Each number is 500 + 50 x the weight over the matrix's rms, rounded and kept within 0 to 999. Layers, rows and columns count from 0. Numbers have three digits each.

# gate: layer 7 MLP gate, 256x64, rms 0.137, rows 155-185, columns 0-63
# up: layer 7 MLP up, 256x64, rms 0.137, rows 155-185, columns 0-63
# down: layer 7 MLP down (transposed), 256x64, rms 0.158, rows 155-185, columns 0-63
gate155:489519517514579528492536447464505526495484511561521529537457571536586515458511523474480555527497483440550474451489548443516562519481549521486534533603535596445542507604460505468529538542510520
up155:417572516481512450351489509531504500551485508444459485487500534450516502470570546499520436561530541431528453574586504453453546450451529477515520460445499455492479491513396501558528417539514389
down155:565386528549477419433531488654505491606475478468518522549458448534542446523489584544489505412460557564534457512532476504334563445451405465536506456539468462578511540450554546511543477482480541
gate156:544544479471551543497391459459411592530410572599547469607439455539498457532476460500497468467396500465432501360496518546477464549524532468409362434562459590495523564458364510532623511463450475
up156:573386537464510485509565432523506467426514469614477600415505456505514577441505537560558590509480478464596523587525483446523539383441479506449490521485586461463465450598564493510499627543568442
down156:548549478518496538546440537425449525588455703568475521566548464508531444507544402381434505519448493552553456395476482457473487541508504553462390519572521513501507628474442559542488491589475473
gate157:430566420552468528571503474486474382512531498475490475521540482504521533545514513625481478524486566476513550429511565519541441535488507518445568451519476464446489550428482566543489461460558430
up157:492577469599577432476492449489585586502525545457586473429551485469537516526565533441460525443480516422446507446508538555461526559512399460384431522450472569545521479408476484492508454513468512
down157:522512527492483517395543485434423583473539421472463493503486481503525480541522411549496489484517585468425551473481502533562496553447452501520551506485457464454537421464548503427532505412490527
gate158:565614488558565550566506477490499463479448499476446468495517515491441515516496482531498566474566505465491473524500505503517479527446506424403477568451542444458537475543463478516441491539524505
up158:540487399516438436454568512532379407496483508402480564455458533521444497501466587554476545413490554525469503550487481503441456541579472444451533470496527431453500520381521511438501444487574443
down158:542410453496407393450507502492444428490485580451494620448397448526513508411476600594448462450459555524516476435510449436370547466438446472559543467551485467449433628401513464507528482514496510
gate159:465472432402460557452396399469478467538502503529491502459439561462559546544476458495493409462526524466480471437599497519495489522481442467516469429445419578438484424511582511516485520485477465
up159:563499401511608483543496493533564514488513505464434464510474571498393467526419499455451542424546450496469553497547539406464518442496588563503520477431641484544410540545550416492509447510543366
down159:405528515484460493529506498499550509434534556506475465461616569504498496516499508458479516548477418488501585524521494443523444492590580506421446492492498523487529516509425419501518477532490470
gate160:565497456456468519581458481517508517422578491477418500525404530466474489445486505434530574481532561557478481536447508483536501519439451567582489488552508554425472519488492440564467434441484605
up160:460535409434518477520516448449548522484527584467488547504489540481604559469466483532472550456539508448465499551475554571455538476554461500435543413497451425486552463532578531569490472524496574
down160:451437557517590432551581491488579436455537523529547451442543481610448488493568511494496510561467470479573577470507479449491488495470560517478458468496508538497547567512513481482526579521525497
gate161:514507596567558426519522446497479491520441511390555483546440455493533480528586425531514541468497521543518439473535506639530563464363574510467486506467474527545525507445471535658484470514483447
up161:480523549447533483508545492553523417544516532392504469502473416467484419552484392455514579487451484476515545480528518550479523523484565449517454513456449488552496520488538472533457487514515446
down161:426512410463525580472580493416498500496491463541491527488521464459468571463481485563434435472485519496479496515459495460523488536603564551427473511531410551504496386480471400391477521500525489
gate162:482409640430522574426542506489437582482536499417409514473412414496523581484490548509522544560513555434507562536527627481511476506435503545520455447539482542496504489584494373545496581573419624
up162:515553467487497481489469505549546479503441570527550499523516499439435592557472452409512507490548426453493436409398440512415463507555518424397540478471502456565503450523495662535508481484443459
down162:473596613464536547517379503374447477541509577489410429502561531558515546490525432435447467591540450589473499495433475455404529424587585534422548489533497468593516513516500511495508446431491500
gate163:496489442463516533411463423511484505580509550550469427523504594466565513404568426523491488430517431500483480360470483447420559590475514540513488526481487518450487514520481471557464471535498513
up163:501454508540458529589512517462571470455421517454524543558535415410470446608429534479507497524477546476510582542505537548530411460496529447480510465501502522529518503526487479485491512481475495
down163:495473517492530407499477491528416396499520495444473483473538620480452561537514498523560565442600391565517483493500470487541491418510547467450449575506555457444577467503497460512542540511466539
gate164:421480468574511452548538527440499485413531447520460400504466436504445582518478507591479527428471539562496512482506520456529498469574515556599522556553514429500534459489515488533417581516519538
up164:606526482488605490561507563471487435508612511469534498458452502547437572546477531433478510512538459523464470560571453531527428484430543558471551531488597422529437555352520475505486444480556547
down164:501471525572392437473460563533456498450454540504567539546397466569447481499499525507364511446471595525451473463509461462476479416437500507578520445474490424575515552419489531506442475556430450
gate165:420481481388496574559561517470436501491416424705532445561474476616526573537451490549477502542560490481520405503566569488493493464475578494459524464413484546440479568521618479466478505521535506
up165:423345518539492592452454542510496372395354572413433532487578559523456430516533490464526486488470493529406546551517614506520498518522511555509447473546489482574500542515444528547510563452443427
down165:529509558476433452529538470498514584499465516535378511487520426430526500690526447468536479549473479583449494492516556435544535418521505387497488461617561521535562579488572465593501559545454526
gate166:500555448494432481544527402529525568536480492451537465568461484494498410497460481507429525511459479544437467541493629566544512500433519472580492589526464431532414504528463589504529468475397509
up166:404532460490477454528453564561459513553504487424451469497496486521541386556485410391496531508411436451471576555565527542545591470436497478492474552430527468497477463488492579428546522537526398
down166:507551496436584567370518477413530511491481560541527578478411493537466525474527561565453506471433530507528419433409473521478519590429475492430512435554495498528465448504562442511501512463533535
gate167:482458450419481478461512517500478558435459436491423568484462534484523470440505454456494497457588430545496532463451532499551455495432512498453534500549373562514485449564497517439509453384456466
up167:541518572534472478563484490477543625469466529478525525510542481453584512565599450552493498503530435503557490492414444531503558497484491440565524436488494523439568546410566478450459495593451455
down167:426434525513545478389548420578497440499548550505511507459460455487506484499508574573569474479467495586526459521544472527450550454519471526520495442536505485464495625465521509544554545497620572
gate168:479485485465500552557511497492467439465466482563439537461448544489578549482449466525439491436427480461473466544378538568549472480468542517592525459454527563538469506411587463547530496456522400
up168:520463420447502553566469459550473411460468465547442449453522471426466486470479549478473523482433434480482507522552578504449631457408528461494546475555546468402608521482559404514525474500654493
down168:441508536491597510570488515613564551451463485529476433468589483500523536567494500420525482503584440458542521531464512415515548469469570508452442539500502460516478581549503471481508480451549501
gate169:416502489506502540498477470466504537579410481475538454423438630516477508437564555497456509461546425464471520501544427505481519468527456506498543497492536532401438429399504496573482558519542446
up169:496550461401476513491607408522531460533487511518488603457468495473517511444522474536515607485493562525451503548440521499503512545613531592533512586479437421555508511480420620501464588483465441
down169:615560427495414516455570498520435516491562459512567534534452504545526513519513462538493418391423610454460468468533457472541545490450522449462493479549477492466454479534523414486499463501530485
gate170:504490605405448541525453477552538522502466513548464506408551494577549438504447513528494498568505484493539453472520606484573541531409530551573542489443511506487499457534530450485410527517600581
up170:491490462490485554546466456570488452473489471434476469571512485497505574467618458386490552456468584497474526498494466403548597481551507415435484471509470509542484502496513492488518534555502455
down170:572429511523490424446434509541506414539487549448519453531469544468415412497515505507467498454425432480489463505537475407429455538527630520409552509554486534546539545481501477467536410476469534
gate171:495526571507579555466475450534439508492623490501558604532524555531482488484443508477534512492460539572478496449532513508441484536564492470548523528455542478501529531475449567474480528496464553
up171:629557521474536489529462471472522515561527515517555487564513486457466416529475497476558504537532501557499563574502497452504514515517531521544532533543536441469423482477471506378555484573432515
down171:461503505503498547505630547479471387500523473515538507482497509422495443417475523452511526448486512513453480520489552461513482416535498508533469484484540565483560598502556492479425541617497570
gate172:583494508488511491492505477441478500436552450543481526458524498534560572462542517494448449505507504509512532558419497540464577575472555519559536526492490494530479448514489518487463466521470654
up172:523511494489533504411488516452470477455518466563514487479465504499582536505592485548476437545543419497467561592487507483418542506502519466549523533453438530547591438531524545476399489417473556
down172:512433538486522618447482520403476541502476467506421507489522512524557576539455524541581493480477613522504612505511487509393499534530452560526465450488468500518492431473442547513450527420466465
gate173:414516556501487572563503494488436559485509382643476498477568431543533499483506576485397404606515631499458485448434518518529504520416553558493463425509568544450500504466601419497472451497516592
up173:521505514460454533461548510492499600501570455559598413503546422509529456569504465494400424545540654515573500366526489393573450474459516537494552514435503570506546486582503467395383499506490517
down173:487498471511421521515470444399499513489511477527492587560530469576488480465555491504359540563438587473428461484473441444397521566453382518560562491505463446425465467408542488474486472425519445
gate174:403505509575518506443454504451522482518522515594663461464497455421453522539459451468517506436478516538503523510481514509479446510498522483530566436507462515445403479569520545443498477442429506
up174:434512481471523533482523471509525532502442507451446392470408532423509532496492598524458564567578488562475437524486568477504413528535528433495472429425516532472531502439456496426502477553467526
down174:456632532516552574518452488465525568502435565596506456474585479506476582522412514483478516507503526475486503522459579546588457488545451583451457486490566549474459536529464477490491503515428531
gate175:526522483558491484533503437486596444541529438577535482613434504476535426505538464606520506534538497502661545492501459442489530469540686426397448502580518472463416485524539399467529529558614507
up175:554583567486524499572428520501535544435463490569497458524462517416423529388456467559450598550480409471450459531478514482398459500552490480458540471457519508476497527459584565436437494549651520
down175:604492529483519507500483483465513455484518467591487491553399489451439473332509448491544586411467475409608495552485369589469456411520481554476493510422515560480491475427447547562468565607529494
gate176:519578516507479502406456545499497497439499521458547422492483397493504536523512495497538499479452461525527421513461508549454525481455527418488555503551429554510590475431548491449509505454438495
up176:458459439508573516544499452508551401458517527526484497490544502564433432503508496528570510494479627497541534487516512510426516509424523519526404466533589509489455530556481543487518497463456519
down176:520560487499510495481528521393430528521479436489550436465411504415468523533543505504471418496503534462494414515545479497611448468484515468561553468479482544470468441400445486435473515483479443
gate177:440439482509449556489513483505516564489468523523447501521495485452547449534457470518600550465599546523478591412549543437530488481580510547498477420495476580526436569478572514437506537489421512
up177:575424558491500470498488413523498504496508442586475505466580485535570465475492568404545466511473477587497392511366501541470496520559547488488464555533517532553445518485474501544522553505420503
down177:473506398467449463439521490446423447549533453464504569457461470463540490555484501525478480458546434490452488483523556561458581504466396514562576464537532493519510472442539447517475506496467480
gate178:610538528482419525545485443553434547510498459523517524566449519489534496453440484529550562547401542506529586436517546481510500470475539509479546495500529595449511477493511484528530626517497523
up178:410471469538473477501495499505522469501505562576439542424498352507475591560438515552574447465528501527483443566373498434519539495515419517447612506504548503565560508551557507517522464455546451
down178:488550536569553524524502493515519543556582529515533373490586552518511555508535509477568570521439425504534618539404565470471375486518577536419491458474531488504528496510521486485536499433615507
gate179:441493483478441543461477566453433468529411499525460505496444487472493604459427403593482488474447518463434536465523495531552525497427500488475490456476530595503495472480572569491564480517525459
up179:361436516531448505542506566565497430557410500544466450511526518532436538609502503517568659518552496457446553506501496455475564441407554524507497422457547563544463568461618494523506500462567428
down179:439462496526539468551523499581533505475512556498475402483571493528495480546513500494514554538569466564500527505486492492498502439502532526436468512537492502532470612587488511469533444519525509
gate180:589547478420550509535484389486524504368578496539465541596476509542503529555453533490501471504483476459443397480433539489514591451494460505482571411520551518454422486432470480516438489486482515
up180:502548565539380501506520604446535582428508470477459481517495473524493589642482416568539556544617592430408469443550434429444528449430517484392480480490528573550525534499495574437483524591548532
down180:487439520478418523456505448385420453533541443496537545566530565525542508484543493549467467440493566386395486504507507503422505547477429483493590450461513517543544405431553489495469477475503519
gate181:554597542524556499475524473463480488522499479483567560501466554531533498439546505542552443447470523529485490489476464556446489518470523584475535512461528484466477519457353582572556574452536386
up181:419604447503465476455517498507478561498456546451461384488376526415506542428462460601484577453471478423462534468518491529450513545466476500587600446429495565418497444475495414551592463529485523
down181:544484514461462467384493521443383456471499561469513546515363446571458456473595475573406468452439561515406482510501469553510457539436503461550476474529557519504456432390526507536562472496470479
gate182:562502514511506424510629511490510442459571576506570597433567558494447516508534506506564520466397507416426574491546559569492517534549513482425490545516436431481421478524460472499414465402498464
up182:491374527557498472457559459567474427383521533473473546454486487472462544459522442473580540423424438495469536511523622436500561534536489495419415430456488573430441525519565443477499541460493412
down182:527483498459505463493555558502541471428526519552498644436460537468427591574461519527561465465472450475490445470523633558548489561555437459497437517472502447547449468645531487500389589517545516
gate183:501616437524475502603366434465490573434486549552468422429492468566463433387469519574495488620547522570380499417554514548463547521522333513412469534441542562430430477396427475490444386516486568
up183:601667562462459448586445486535541543512445519453479516364540420542448508448497421540471508521526554463437498392522523482505522502540406560505589464441452531438490476418452538456465456498502402
down183:525359517534499563503570563375509554539551460488515439582441523455598599534494504432541483444483620457528481664514507442443506503475545487459518518473450473492532421485555563545500468575460383
gate184:478471438537554441451549490528539541427538398573607457545453537539519491471522587566510454560491474511553504470530588417517593474610612459434539524483484592438405515569615450420391465572598538
up184:453473439470529453517474623609499501481459522467616535447430542505536575417511459506590491456426534544539436532533536542473612530575591502495516559510454516477424455633485480522425443516520515
down184:460541467498502499401532584578529502465410468476547540432439501472424435508503521580621466483424520573458379474477628540467582470643565482493481572475489595516486476566512489496437495497483469
gate185:489526478485505457493472630478561512607516589530523463551522445577428578426482479504468557470484503488450477527570560432553431537557501559518507486434502472432495470407466515561527383563393448
up185:606471533537463523518475403517479574424445462486514494588528532333487457570528541503501483572423527532486611447437383473460464479542422515504449428562474546586529442541525609455544489400525543
down185:539425568524451498582530486554471473523538464500489508483420475547410498466424497480495479453545412535602428586470538507471538418516524422515508512448590430577495575535526402449477532598444544